Weights of a small GPT-style language model, trained from scratch on English Wikipedia.
Architecture: rotary positions, no biases in attention or MLP.
Training: a variant of SOAP for these matrices, 203M tokens, 3287 steps.
Each number is 200 + 40 x the weight over its row's rms, rounded and kept within 0 to 999. Layers, rows and columns count from 0. The size before them is the row's rms in percent of the matrix's.

# layer 8 MLP up, 320x128, rms 0.134, rows 179-215, columns 64-127
114,235,194,181,183,206,212,198,242,164,161,269,169,187,274,256,202,168,192,152,224,163,189,168,162,173,177,217,210,187,186,163,261,147,210,215,159,205,226,226,184,172,223,174,206,148,234,152,196,241,283,225,217,166,173,243,168,145,206,235,179,156,139,175,281
105,138,186,240,155,258,201,232,234,202,161,193,249,255,228,256,204,225,172,303,188,224,196,240,108,220,240,250,220,287,204,194,244,143,142,197,214,153,246,223,223,222,200,180,268,226,152,226,187,162,197,241,163,150,172,216,181,194,207,162,234,229,170,162,192
108,145,225,222,256,213,175,196,222,253,175,111,135,223,238,191,249,170,235,175,133,255,192,171,205,184,214,101,161,165,206,166,204,172,230,190,211,242,278,174,271,219,267,225,195,287,188,183,144,215,165,187,216,137,152,190,237,195,219,178,185,222,253,159,237
091,279,228,110,237,239,277,220,156,160,246,167,194,177,200,203,190,173,203,251,218,87,214,197,183,218,259,218,156,264,227,176,218,213,273,164,242,245,238,260,149,172,231,200,233,163,209,189,227,232,198,166,135,156,256,153,278,249,202,214,221,197,231,171,243
103,235,173,147,219,199,168,100,231,197,225,224,176,224,232,163,185,221,143,228,156,125,202,160,213,199,224,188,188,217,237,167,269,201,232,160,229,228,197,200,154,178,139,239,155,225,205,200,176,198,201,285,180,173,220,164,146,239,227,268,141,205,191,251,220
107,212,174,171,180,190,213,156,202,145,232,245,202,204,142,269,175,234,213,190,185,181,260,229,209,220,221,204,199,174,240,140,200,210,163,261,192,141,176,148,165,226,181,256,237,216,182,179,121,197,208,210,198,109,159,253,197,108,225,166,204,222,219,294,163
095,219,288,242,191,256,163,186,205,240,176,218,174,265,195,250,218,179,281,177,138,162,229,208,276,277,195,262,184,158,189,147,212,183,211,139,233,204,197,224,197,253,191,220,224,145,203,250,189,187,223,277,106,204,219,182,160,207,220,210,186,166,184,230,129
102,243,208,171,191,264,194,183,151,176,216,183,163,174,190,179,285,186,167,140,177,197,205,172,149,194,179,195,228,152,138,252,228,187,140,149,244,250,196,159,185,212,212,168,198,204,191,175,147,258,92,163,253,227,139,181,224,253,209,162,155,174,132,232,235
099,140,215,222,203,182,212,225,123,212,204,188,114,223,255,209,195,205,225,220,196,103,170,141,145,249,235,197,174,171,184,214,218,252,120,202,180,195,202,187,209,226,206,226,259,229,203,179,220,208,185,209,142,119,135,191,200,159,164,161,186,190,236,185,204
107,154,184,113,280,176,196,188,237,228,304,162,183,206,200,221,220,196,185,215,107,249,171,188,164,163,248,222,173,187,189,134,212,143,221,178,201,174,195,200,203,198,220,226,269,216,201,280,191,139,224,146,237,146,194,166,147,109,164,186,235,188,266,260,206
101,231,182,185,223,214,155,166,232,200,277,196,194,238,192,180,251,251,178,161,231,203,208,195,188,176,175,173,204,220,309,175,196,169,203,156,150,226,242,123,144,233,175,168,175,101,191,251,184,246,207,133,186,195,231,158,234,220,228,126,168,203,138,191,209
097,242,235,324,206,240,218,235,254,190,136,237,191,138,200,209,171,159,144,120,177,246,187,222,279,142,289,214,201,217,183,179,203,224,197,155,157,215,218,165,252,243,274,238,144,242,194,242,188,186,174,183,223,191,256,177,175,230,152,201,221,123,168,234,254
101,232,211,220,176,206,209,140,175,155,250,226,255,237,158,174,205,204,185,194,204,163,136,288,164,138,115,215,166,198,123,187,201,184,195,212,220,217,203,246,212,210,222,186,201,252,202,235,170,241,196,192,168,160,240,223,206,164,175,181,143,171,275,137,232
097,186,248,181,238,198,190,200,201,188,218,242,291,196,191,159,198,201,155,215,139,240,126,258,300,144,225,128,216,239,186,201,175,153,163,236,237,228,244,228,191,173,217,198,140,163,191,221,146,243,194,161,184,187,238,188,121,172,156,87,221,191,188,163,215
108,235,273,228,193,226,263,173,245,247,151,139,208,244,141,209,74,217,273,313,184,221,204,209,288,241,212,180,198,193,243,260,222,179,171,109,209,227,191,259,168,207,188,175,166,222,111,145,215,184,177,128,165,230,196,184,226,217,183,150,198,213,222,204,206
115,199,242,113,231,201,187,236,228,189,252,247,176,217,192,229,126,182,152,200,227,181,136,213,190,226,216,148,217,168,249,86,204,207,234,246,138,175,91,213,226,234,223,158,177,183,226,171,225,198,191,176,154,144,237,109,177,153,184,217,240,196,186,179,240
091,204,302,166,243,252,175,208,221,193,154,203,191,224,203,270,179,188,135,236,203,194,213,182,212,159,245,200,235,168,251,148,295,179,221,232,246,192,169,137,244,209,192,173,216,243,225,184,194,253,145,263,170,206,147,124,170,203,152,157,240,196,214,164,146
107,260,176,195,181,189,261,243,174,191,175,155,146,226,180,231,211,232,179,247,220,207,262,231,247,190,156,133,195,316,163,204,217,167,137,214,243,258,216,116,272,163,180,190,199,199,136,171,278,263,229,228,190,184,128,288,265,217,139,160,234,187,177,205,198
098,208,168,205,194,211,125,214,127,141,269,267,167,176,202,243,248,181,174,204,159,146,165,263,150,190,253,208,244,260,232,220,214,205,208,233,265,125,236,217,272,173,203,243,190,175,244,241,196,253,273,163,158,186,212,173,205,214,177,200,200,283,135,270,214
093,254,223,116,195,244,249,204,179,172,149,122,144,266,197,189,224,169,147,236,164,231,228,217,195,246,248,215,194,154,188,239,227,170,214,160,204,249,227,168,202,224,179,193,211,248,143,219,162,210,233,104,177,262,121,304,267,193,177,196,163,158,243,206,209
118,182,206,210,216,242,172,200,173,76,196,215,228,183,159,143,116,250,139,162,268,159,223,256,261,160,167,143,178,243,266,182,113,188,230,208,242,206,217,93,184,178,187,239,205,273,120,279,264,238,199,223,209,208,252,200,125,242,205,251,186,182,212,194,220
108,233,231,239,211,184,263,248,259,187,180,216,169,195,175,219,202,188,224,212,183,188,151,162,138,216,235,177,183,164,217,264,162,210,190,175,145,236,222,173,291,188,217,252,208,226,250,174,272,169,203,214,171,209,175,281,247,255,248,140,210,120,239,109,217
084,233,197,208,153,196,204,197,209,147,141,246,149,158,267,174,175,195,207,269,250,154,190,190,171,189,208,243,206,254,160,270,181,264,198,244,239,248,246,175,241,116,192,150,232,252,163,225,174,224,255,172,131,260,238,176,225,193,124,210,142,261,195,146,176
101,234,247,252,211,222,258,189,186,181,253,179,222,209,201,230,241,264,185,211,159,214,193,179,261,173,245,257,234,254,110,186,154,178,173,174,196,144,245,205,227,248,176,213,170,141,261,194,243,218,138,220,114,217,237,238,245,218,255,226,218,228,206,156,167
101,163,164,215,250,201,241,255,200,194,211,201,202,247,211,229,157,171,256,232,163,255,208,180,202,192,194,153,274,164,220,158,145,197,207,213,203,254,201,278,141,195,167,181,191,274,154,196,241,178,223,162,244,221,208,250,145,194,218,168,223,156,248,155,210
095,220,203,239,184,125,244,186,257,190,216,160,232,291,239,165,209,156,114,136,203,201,208,236,227,169,205,148,205,177,194,258,209,162,220,150,213,197,183,241,218,260,208,277,232,175,191,170,229,187,131,227,173,167,155,199,216,202,146,134,170,170,132,171,208
100,227,220,216,117,228,176,192,188,183,199,228,188,244,183,256,153,253,177,247,162,146,121,204,149,155,249,251,138,205,198,204,308,150,196,188,146,218,214,175,248,230,258,281,285,207,208,157,136,218,210,153,132,187,163,136,224,200,182,134,196,207,220,249,208
097,206,240,206,193,209,133,173,213,254,280,178,190,187,148,220,204,149,203,217,258,200,176,168,290,165,171,193,179,263,251,217,248,176,226,232,198,183,176,247,163,280,242,227,149,190,167,214,226,193,100,227,203,246,258,130,193,220,230,223,188,257,188,270,255
094,257,121,158,104,184,135,169,227,201,167,186,175,252,149,170,190,228,217,177,208,202,238,240,220,233,201,210,168,136,190,256,133,185,180,166,219,192,224,175,109,224,244,163,188,182,82,136,182,205,165,203,133,165,162,252,193,222,272,204,195,190,214,179,190
103,190,113,221,233,236,197,233,93,182,181,270,238,165,256,208,211,202,221,167,234,182,178,185,183,139,215,156,187,182,183,224,198,233,235,150,188,281,248,140,181,264,233,204,217,188,105,141,221,237,201,116,208,214,129,150,188,254,225,194,254,275,175,216,134
095,211,175,169,190,140,242,198,219,194,256,171,230,242,157,204,139,184,249,224,205,245,157,145,280,237,181,243,249,172,170,176,204,210,160,139,195,220,192,242,158,190,193,240,247,225,152,209,301,255,134,204,140,237,205,234,179,211,282,177,206,214,227,158,168
098,217,226,190,218,168,171,231,206,134,228,239,163,201,188,182,150,138,254,272,190,174,234,176,170,161,242,93,228,253,221,216,213,178,245,200,161,109,174,184,269,180,250,225,284,137,238,270,207,232,276,112,232,188,221,134,208,172,192,222,173,183,246,221,263
102,192,262,176,178,232,197,219,238,139,205,161,149,213,215,182,191,215,252,216,189,239,209,276,142,245,237,134,233,275,220,174,252,205,164,188,217,143,220,226,298,224,251,221,207,208,219,291,164,175,177,125,199,220,235,197,226,260,192,184,225,272,183,202,198
100,202,190,190,141,202,178,143,233,242,153,160,283,201,211,177,197,235,215,248,170,251,208,224,318,193,223,160,172,176,194,190,189,243,123,182,238,248,197,218,220,201,141,176,226,240,217,211,228,195,222,198,236,258,243,199,209,211,185,154,200,196,142,230,236
098,185,266,215,169,222,303,199,240,170,177,188,217,155,222,275,144,151,189,201,196,254,209,189,230,275,176,260,259,246,207,227,113,158,151,184,170,177,211,202,235,226,236,173,191,239,123,172,163,200,206,229,153,204,209,273,179,216,150,152,179,208,94,274,152
097,173,164,142,153,195,206,174,112,238,221,157,224,205,180,141,104,177,231,210,155,192,193,195,191,220,216,220,147,158,283,223,243,260,239,266,179,184,149,156,222,203,186,210,223,164,177,211,191,189,197,175,252,150,198,160,279,177,249,206,188,320,197,255,225
091,239,173,195,146,257,184,197,194,198,198,194,185,276,211,194,164,173,159,168,145,185,248,155,192,171,181,161,204,159,263,269,246,143,190,193,241,157,239,216,117,219,257,268,194,214,149,151,207,235,154,210,192,206,222,193,261,172,212,206,220,180,211,233,220
# layer 8 MLP down (transposed), 320x128, rms 0.127, rows 179-214, columns 64-127
107,250,202,181,128,146,226,263,217,179,164,171,179,139,276,160,257,159,130,126,164,212,226,217,203,171,158,159,248,186,227,170,218,221,163,241,125,194,226,246,242,172,205,173,197,170,213,221,178,170,297,202,242,149,183,216,161,211,155,164,150,105,152,197,202
103,165,148,262,160,255,267,217,216,222,236,198,217,186,177,221,189,211,218,287,114,224,191,153,228,215,161,186,157,234,238,160,195,199,246,181,182,123,209,193,167,210,202,218,222,144,213,252,221,242,276,172,282,123,186,225,197,174,126,185,201,219,193,175,157
107,207,227,198,187,221,200,197,273,153,185,166,220,210,201,183,244,219,167,275,266,244,163,181,232,147,152,154,217,239,138,147,225,214,200,180,176,236,241,163,200,269,170,264,229,260,245,212,193,107,106,196,176,181,162,215,165,203,247,181,192,244,212,182,264
098,138,193,223,235,165,246,175,177,254,251,220,211,200,194,195,297,174,248,228,159,179,187,211,274,137,189,215,178,249,232,205,162,171,211,252,183,157,179,170,209,172,152,174,233,200,180,207,145,261,222,251,250,216,255,220,252,199,232,176,195,193,158,224,199
100,156,147,130,219,190,186,159,248,126,272,203,72,193,188,262,228,103,285,212,228,150,245,156,270,155,181,174,164,114,245,118,228,196,213,204,171,170,239,243,216,262,211,180,242,231,191,228,208,192,194,244,146,216,176,257,221,241,178,257,214,239,185,191,223
106,192,140,170,189,197,205,167,162,260,226,196,222,200,153,189,199,199,196,226,156,203,198,254,180,263,250,237,156,198,226,130,193,166,142,203,192,132,164,230,163,155,252,203,200,160,214,179,162,177,142,200,151,151,127,102,210,183,212,260,231,161,217,197,159
096,277,226,112,241,205,219,146,220,205,219,186,124,212,176,175,201,236,158,182,187,139,131,219,201,230,101,183,146,161,137,162,201,227,245,162,209,230,224,331,227,200,234,159,172,249,186,190,259,175,209,241,212,223,252,196,187,246,206,210,293,198,174,134,204
109,233,251,256,179,166,193,149,145,180,213,170,209,142,178,207,252,263,188,209,260,189,198,196,137,193,140,227,221,178,198,196,229,236,164,158,176,181,198,198,178,182,204,215,115,177,176,281,235,247,149,227,256,196,152,169,167,261,184,212,150,111,159,235,206
097,175,204,223,231,254,160,195,244,258,180,192,230,213,224,235,203,188,194,244,186,214,207,182,175,130,243,230,196,265,176,203,238,82,264,221,220,257,263,223,212,168,260,181,198,180,198,256,196,156,209,162,210,267,260,168,200,203,198,276,179,237,198,247,134
107,198,201,202,196,150,163,256,232,269,250,122,131,226,213,240,183,215,175,226,204,228,160,209,228,253,223,219,170,248,155,113,288,193,295,126,199,153,247,218,182,208,144,210,292,151,185,193,238,240,171,182,227,167,316,206,222,232,141,186,222,258,232,232,249
097,128,185,225,182,192,217,199,194,114,244,225,194,221,221,297,213,172,167,223,264,126,137,248,227,221,136,208,182,227,190,243,176,168,152,173,224,133,152,208,188,202,155,200,264,241,249,236,158,185,211,206,203,173,175,211,190,232,163,148,213,259,224,132,245
099,199,265,199,158,247,267,186,241,178,204,162,207,242,241,242,171,239,226,250,250,165,195,133,185,206,204,209,171,219,185,268,222,222,194,260,165,160,162,162,241,183,279,199,209,168,176,230,221,172,194,218,154,182,234,217,246,270,138,229,153,144,262,175,226
102,195,227,176,119,187,163,166,176,160,216,226,121,160,256,149,169,59,234,139,220,213,270,174,257,254,198,208,272,212,270,187,145,222,188,204,233,256,267,234,155,145,207,171,255,135,244,207,216,255,216,199,262,230,252,256,252,178,234,137,197,142,231,175,190
100,136,271,183,239,126,219,205,161,324,181,184,142,129,168,160,226,166,188,206,158,186,193,233,162,220,245,254,230,201,156,208,255,222,183,113,177,184,216,174,216,122,288,158,128,166,228,121,182,214,229,224,201,215,194,211,199,190,134,232,191,134,211,146,182
108,228,199,252,196,126,232,140,175,146,226,240,145,237,200,176,207,185,177,199,172,265,247,207,227,156,130,264,216,154,227,218,252,190,207,156,254,194,211,246,131,182,157,101,313,141,193,149,238,199,169,249,124,257,201,161,205,206,236,225,215,201,187,192,244
114,240,168,204,203,249,154,282,236,247,256,172,217,115,206,177,100,156,226,284,194,227,266,283,206,222,176,116,263,199,187,91,215,189,204,215,175,235,195,215,204,119,195,174,206,214,225,179,134,205,227,222,225,214,190,158,227,146,180,196,227,194,223,159,215
096,227,204,230,167,188,193,170,211,224,228,256,254,212,212,184,153,156,153,196,243,225,156,303,271,173,197,210,238,241,187,217,179,147,164,227,236,261,120,228,160,171,196,157,214,173,185,220,189,182,204,146,214,178,246,201,135,250,227,203,237,263,239,244,155
103,194,161,247,171,233,203,143,210,191,169,77,191,212,192,207,223,220,101,130,142,196,228,177,196,190,182,170,252,218,149,203,206,207,184,199,189,212,243,178,248,175,134,280,211,222,234,184,223,216,189,220,249,259,197,215,226,186,214,187,189,228,141,224,248
095,109,244,169,104,146,150,197,203,221,238,195,236,220,251,170,239,204,130,144,153,201,200,170,194,193,220,163,152,157,168,244,159,193,235,200,121,265,108,203,205,192,231,189,248,208,131,183,163,166,251,275,188,187,275,207,181,190,179,184,225,230,263,236,251
094,204,227,241,224,207,239,161,229,213,259,158,207,215,197,221,218,152,238,237,216,157,249,222,189,264,117,211,241,183,123,122,193,209,175,171,198,211,186,176,201,167,179,209,282,255,301,178,184,165,231,165,153,216,173,216,204,251,124,230,190,227,206,246,140
117,219,175,165,220,194,184,242,207,102,230,197,187,176,246,169,195,222,230,157,198,145,203,165,255,178,155,276,240,206,222,182,156,198,230,206,252,240,123,172,106,141,241,249,195,151,208,265,234,212,116,231,224,221,188,196,236,256,184,220,158,192,239,278,235
103,121,266,172,172,135,234,191,195,321,168,197,249,159,227,245,141,232,201,180,211,213,235,197,163,171,198,203,159,221,257,182,185,307,206,218,197,226,221,135,178,268,116,122,152,191,183,208,165,162,140,140,219,268,202,136,253,190,256,207,175,203,213,275,179
098,180,202,264,171,149,133,209,260,208,312,226,146,158,223,248,179,222,127,182,227,161,186,215,149,198,145,174,185,187,289,216,218,232,246,214,121,217,160,237,154,245,182,185,288,217,233,194,170,149,276,216,116,263,170,159,195,222,231,198,217,210,229,241,235
099,119,281,178,204,246,212,194,232,186,229,212,163,182,195,229,258,224,175,203,210,201,207,225,169,268,205,210,158,261,266,165,186,252,150,189,242,233,204,185,145,204,237,196,230,179,228,166,234,245,179,167,194,213,218,222,161,188,165,190,198,153,233,209,155
103,238,225,193,215,264,240,216,223,217,253,197,193,177,166,243,191,196,234,210,172,252,200,163,265,239,190,158,150,199,183,167,207,265,146,144,157,158,110,273,214,216,190,192,186,178,149,258,199,211,231,166,206,215,196,202,196,265,173,219,226,228,164,218,199
100,158,256,192,189,181,210,274,208,201,185,211,160,192,265,214,231,189,135,260,203,242,177,185,173,181,222,174,122,240,103,153,166,141,227,163,201,281,140,169,172,167,166,144,269,161,234,232,236,240,234,270,185,184,203,202,204,267,222,201,192,205,235,206,186
101,156,209,191,225,217,209,258,217,225,255,232,136,202,202,158,231,79,158,229,243,154,258,230,91,208,221,220,215,214,240,133,213,197,214,197,235,126,176,224,184,202,222,140,235,273,195,167,200,156,203,257,198,262,206,160,158,188,180,199,205,219,231,212,187
096,204,269,109,159,252,189,232,168,202,174,270,149,175,236,200,204,264,228,237,189,177,278,184,254,262,160,182,250,204,243,139,179,129,220,233,127,178,237,171,164,189,155,238,267,138,185,177,214,172,238,225,202,226,161,294,178,239,194,193,172,195,187,186,196
097,190,212,240,162,187,216,212,183,214,167,233,264,211,218,178,160,147,224,196,183,225,90,229,170,223,180,142,239,168,192,198,242,151,245,228,314,175,270,246,138,215,216,236,197,132,218,191,235,222,239,250,169,235,154,215,250,174,158,240,224,130,258,239,150
103,177,254,191,222,146,164,172,250,212,221,144,250,231,185,288,218,225,195,180,287,205,101,221,167,192,173,162,224,156,185,157,196,170,212,171,121,204,172,222,268,257,137,240,160,226,255,210,254,205,176,190,191,173,219,171,254,249,157,201,204,246,245,187,215
101,214,185,155,91,218,157,193,175,187,183,219,213,191,234,192,237,213,177,150,188,187,155,145,269,249,214,247,212,127,230,248,213,163,181,197,236,254,173,214,185,192,167,217,195,160,179,164,218,98,173,184,185,264,138,177,196,231,170,223,167,262,244,159,248
103,232,206,223,219,207,278,296,186,136,145,208,151,176,195,180,196,160,216,300,211,221,149,175,228,61,104,178,182,186,165,196,186,180,246,178,213,238,176,273,263,146,212,237,197,208,251,122,275,189,215,193,89,201,178,181,141,216,185,183,184,146,206,160,208
101,207,123,179,281,216,269,261,228,281,258,190,220,202,226,245,183,282,169,181,227,228,239,107,209,179,220,205,244,231,159,172,165,145,161,271,113,283,246,161,189,199,110,131,202,235,245,175,215,239,219,183,208,233,159,198,205,256,150,155,203,216,266,176,187
097,151,204,190,243,160,169,167,220,206,184,211,180,179,183,231,246,213,240,189,241,194,179,216,142,255,219,199,169,172,253,129,162,224,235,173,172,169,191,211,204,171,200,219,214,249,197,128,239,233,113,204,186,233,246,243,174,209,252,212,177,217,192,209,70
100,231,213,213,170,187,249,198,194,171,165,236,184,205,207,157,192,185,134,190,160,215,228,155,188,243,191,222,213,233,213,233,268,170,198,101,219,246,222,239,190,205,181,196,204,222,239,174,103,173,256,212,199,172,160,205,230,168,228,150,239,207,218,220,321
099,150,227,157,261,202,233,234,232,273,227,199,208,181,216,172,205,246,201,145,180,174,198,207,153,230,199,237,203,185,163,268,161,181,234,137,199,128,148,172,197,185,198,164,170,177,244,167,241,190,209,142,210,182,246,215,174,178,231,97,123,161,193,226,196
# layer 8 MLP gate, 320x128, rms 0.142, rows 180-215, columns 64-127
103,161,272,201,198,236,193,175,146,210,249,185,230,176,174,226,89,182,297,199,182,179,181,209,222,258,201,186,96,169,240,107,144,242,233,232,137,203,106,220,164,231,221,229,232,177,185,158,144,198,245,212,184,262,152,149,130,183,148,173,216,156,188,228,174
102,215,180,190,239,164,232,244,110,225,254,189,218,201,132,280,203,193,228,255,193,171,196,233,252,240,213,243,239,188,194,168,188,217,213,143,203,199,163,186,217,216,221,119,258,158,200,192,200,169,188,252,205,271,199,186,212,243,202,164,160,246,174,156,199
098,242,246,216,202,187,242,214,179,228,204,133,228,199,139,184,198,157,234,206,149,200,221,120,177,267,218,221,151,277,206,233,142,164,216,221,179,141,191,195,180,162,136,165,116,188,174,157,151,110,250,276,179,218,171,221,247,143,282,194,236,191,261,176,202
096,295,154,238,191,158,169,260,228,138,152,207,217,155,205,157,190,230,203,191,184,199,179,176,205,177,211,181,202,199,155,242,207,208,201,155,240,194,208,204,189,256,197,210,272,171,212,182,181,211,214,205,192,165,149,136,218,172,295,144,188,157,219,231,217
096,223,262,160,255,164,196,198,288,214,255,175,186,192,157,123,230,226,163,181,231,187,169,207,203,233,246,240,161,217,194,228,132,229,216,115,277,198,193,143,226,204,242,203,225,237,217,220,175,250,240,170,137,265,213,275,225,190,231,243,139,191,168,220,183
102,184,209,210,118,203,226,213,218,297,188,232,250,205,262,204,178,190,232,201,273,129,174,205,176,221,226,255,177,104,192,204,158,183,179,235,201,193,162,170,285,230,209,163,202,173,177,184,200,225,181,225,172,186,197,185,138,200,173,268,142,267,182,184,144
095,221,170,288,248,203,141,210,152,223,135,283,265,178,181,236,189,172,189,212,289,215,195,221,194,221,210,230,189,222,238,179,222,203,157,220,170,160,201,252,263,132,170,187,144,184,247,182,160,177,240,164,111,159,209,236,168,152,220,164,210,225,197,204,200
096,139,193,197,184,237,170,208,212,231,127,188,199,205,183,203,207,189,226,192,259,199,223,170,203,214,187,252,212,218,226,179,232,184,182,203,201,255,196,157,207,201,226,221,228,155,143,258,239,220,216,185,304,216,183,209,207,215,119,199,215,265,153,232,197
099,219,282,259,179,243,169,169,160,229,264,141,209,227,196,214,167,162,184,201,258,252,216,160,219,225,230,273,174,223,194,112,143,197,198,231,230,93,280,175,223,177,269,210,206,210,228,220,198,173,262,192,119,169,222,189,238,221,210,167,236,176,247,265,174
105,193,170,283,179,263,239,161,259,152,155,255,157,263,196,261,188,201,211,170,212,204,196,176,207,272,159,230,181,151,233,190,185,229,208,188,209,243,225,203,125,241,173,200,179,216,137,167,244,219,242,206,113,221,232,155,248,199,201,187,117,227,240,176,209
096,298,230,271,144,172,201,233,250,177,215,175,233,296,216,193,247,188,230,178,238,198,172,164,214,226,230,171,196,197,172,314,219,138,224,270,160,212,230,185,163,157,184,178,227,221,257,244,228,145,180,159,148,235,231,193,258,241,179,162,162,209,219,176,192
101,237,192,196,220,231,211,227,136,109,213,167,203,254,226,211,186,232,232,278,196,239,291,185,194,169,171,132,236,217,178,227,186,259,157,212,194,224,187,179,220,157,267,180,261,144,246,280,283,205,242,208,188,184,161,258,194,248,158,234,152,199,218,158,223
101,133,210,223,139,176,179,254,161,158,160,197,202,163,240,198,225,182,146,216,186,191,232,173,253,235,231,172,205,203,238,202,205,293,165,127,236,179,186,241,329,211,188,169,244,196,251,143,198,216,279,181,154,202,163,228,142,206,182,276,175,195,171,205,251
101,221,237,201,200,202,299,186,194,132,156,207,211,180,191,269,140,212,128,189,183,206,249,191,177,236,174,221,251,200,272,222,190,155,194,193,213,135,201,196,274,235,197,232,166,208,178,237,203,202,247,265,184,159,214,205,245,235,246,150,251,142,184,129,177
117,246,203,191,263,238,157,229,221,232,162,246,111,162,212,254,138,225,196,229,253,163,255,246,171,159,171,185,221,157,173,191,286,232,213,166,180,220,222,255,250,265,150,180,253,235,171,150,181,167,252,213,226,203,177,210,131,137,181,264,198,151,256,204,207
094,168,151,157,180,265,234,267,158,155,267,208,199,192,191,262,188,160,277,238,159,241,196,234,147,233,179,228,138,219,202,161,187,258,169,197,187,234,184,180,202,163,231,185,213,214,175,131,155,269,147,251,199,161,219,172,236,187,200,240,131,171,95,172,167
107,238,152,216,185,183,175,195,201,184,235,213,189,206,189,232,181,244,198,227,226,184,165,257,254,259,162,194,212,231,182,205,310,252,116,141,267,283,253,161,264,211,140,251,223,225,150,211,230,207,244,230,135,225,160,216,247,191,284,236,175,251,159,224,134
098,160,180,226,182,165,194,186,214,231,241,218,152,277,238,265,245,189,168,218,229,142,262,251,176,265,283,238,181,218,294,163,200,186,153,237,137,161,184,237,249,169,191,228,146,134,230,136,186,180,206,242,257,193,161,242,193,212,174,167,186,234,261,160,232
094,230,214,95,243,285,222,251,211,201,216,207,266,179,202,157,231,203,211,168,250,211,180,186,199,186,145,237,241,206,221,219,180,187,233,216,215,164,212,108,187,232,185,172,187,199,243,217,320,219,145,182,190,237,194,191,216,245,144,315,193,181,170,191,194
105,201,199,184,156,200,141,243,199,219,250,165,174,223,168,229,117,168,161,173,183,210,150,200,189,205,195,140,131,157,203,210,256,220,212,252,161,150,217,146,257,264,174,175,194,252,142,208,175,249,246,190,173,292,108,201,154,177,187,222,218,277,150,189,184
109,255,275,288,173,193,170,196,214,195,141,103,250,250,247,223,242,158,193,273,231,214,200,185,142,219,273,251,251,236,199,182,184,237,204,213,142,151,224,226,217,227,277,261,170,180,235,178,230,170,208,241,224,226,210,198,190,256,144,167,214,198,179,163,178
093,259,158,180,228,199,141,240,168,167,129,161,243,213,210,159,212,207,270,168,221,234,251,178,225,220,248,221,196,212,181,219,168,262,141,186,235,200,188,144,217,185,218,225,179,157,160,167,254,183,132,175,212,170,215,261,266,280,224,211,264,195,200,220,214
104,224,192,142,231,171,222,205,207,223,340,194,169,243,245,221,179,198,202,169,143,159,217,216,200,161,178,262,197,268,201,172,143,194,202,195,178,169,218,174,169,188,226,171,203,157,222,161,162,231,253,202,141,144,223,254,260,219,235,213,192,278,259,210,77
097,213,185,213,206,260,303,209,151,200,193,140,141,140,253,211,142,192,127,180,186,165,194,228,207,130,200,210,235,219,159,107,199,169,164,231,199,206,187,161,214,149,228,187,140,186,151,234,260,207,208,199,242,239,233,263,193,271,224,157,285,237,202,183,165
099,261,233,289,162,222,143,259,167,239,233,162,176,203,193,219,239,265,191,185,176,231,170,150,186,216,178,138,208,215,186,198,250,137,152,152,198,232,205,226,184,241,198,140,199,196,272,268,164,198,219,200,109,195,196,160,210,187,192,119,176,177,150,224,187
101,188,253,167,201,175,208,257,179,149,224,214,224,189,148,170,244,207,161,162,194,174,153,246,175,155,180,219,206,185,257,210,199,174,188,128,136,246,167,170,227,229,270,244,224,219,102,185,193,187,203,202,236,265,189,175,181,173,192,166,288,221,215,176,257
097,121,221,243,259,184,206,215,251,203,204,149,181,140,219,226,147,209,144,205,172,55,132,243,214,175,172,182,162,248,174,138,232,235,207,191,239,220,142,180,217,203,215,186,84,167,176,173,132,216,173,178,243,173,233,211,223,258,158,216,192,215,178,192,207
093,258,240,182,170,214,206,208,162,259,136,215,247,216,241,232,136,134,188,205,176,141,216,199,201,186,185,106,150,144,101,170,141,188,184,189,226,215,244,170,189,184,118,224,246,193,179,201,252,195,198,128,180,256,238,166,246,228,232,280,244,206,227,195,245
108,169,165,206,181,206,228,232,232,157,204,139,181,224,110,152,91,200,215,167,240,205,183,140,251,176,147,224,181,182,139,181,150,166,183,119,194,160,186,238,153,220,201,226,189,162,162,178,258,163,261,243,174,263,156,124,212,213,181,237,171,188,254,269,167
097,124,230,231,203,236,263,177,212,223,198,187,147,187,189,178,211,184,198,200,212,124,175,242,198,185,189,141,180,134,173,214,174,234,222,191,171,165,227,217,253,162,210,149,187,181,218,217,197,278,190,154,231,276,189,232,140,227,197,227,179,145,163,244,222
104,210,224,196,228,163,221,217,183,171,174,203,86,191,156,306,148,113,195,228,203,171,171,129,164,142,174,228,154,184,176,199,158,124,300,83,217,205,153,212,225,165,276,226,194,208,199,205,243,177,179,212,190,205,186,187,213,188,176,119,227,147,296,163,160
094,243,201,74,207,177,248,205,254,211,266,210,197,225,214,214,191,214,216,247,242,242,244,222,241,231,270,181,200,291,196,213,173,145,208,162,164,191,193,138,157,150,201,232,212,164,127,121,222,213,247,214,220,157,179,204,226,220,130,239,181,223,210,194,181
100,170,157,239,139,143,146,216,247,240,174,218,209,181,243,260,225,146,202,244,184,191,194,148,308,274,104,176,216,189,184,162,247,229,284,197,236,181,163,210,202,189,129,237,198,256,213,129,178,240,198,155,240,204,217,218,209,258,215,196,224,134,223,186,198
094,236,193,229,140,161,217,198,196,149,167,196,183,186,127,105,166,138,185,150,168,175,200,202,189,257,208,173,264,225,212,178,192,235,139,241,206,285,211,175,240,278,264,210,185,178,182,178,197,199,180,249,200,182,226,209,240,187,283,126,234,180,219,188,184
103,185,242,161,256,228,250,231,250,161,166,165,178,169,142,235,205,202,210,142,226,223,166,206,267,182,146,202,248,173,159,189,225,189,204,179,231,203,216,194,166,272,243,170,187,177,190,231,238,228,102,263,211,274,223,223,129,284,193,202,291,194,195,185,178
107,234,119,266,207,272,284,164,167,201,199,234,189,280,189,175,174,176,199,212,219,191,199,177,160,157,279,210,169,208,232,249,222,161,301,224,249,153,296,186,219,223,257,244,235,201,131,172,227,222,142,196,258,222,193,217,272,167,157,229,260,210,256,184,204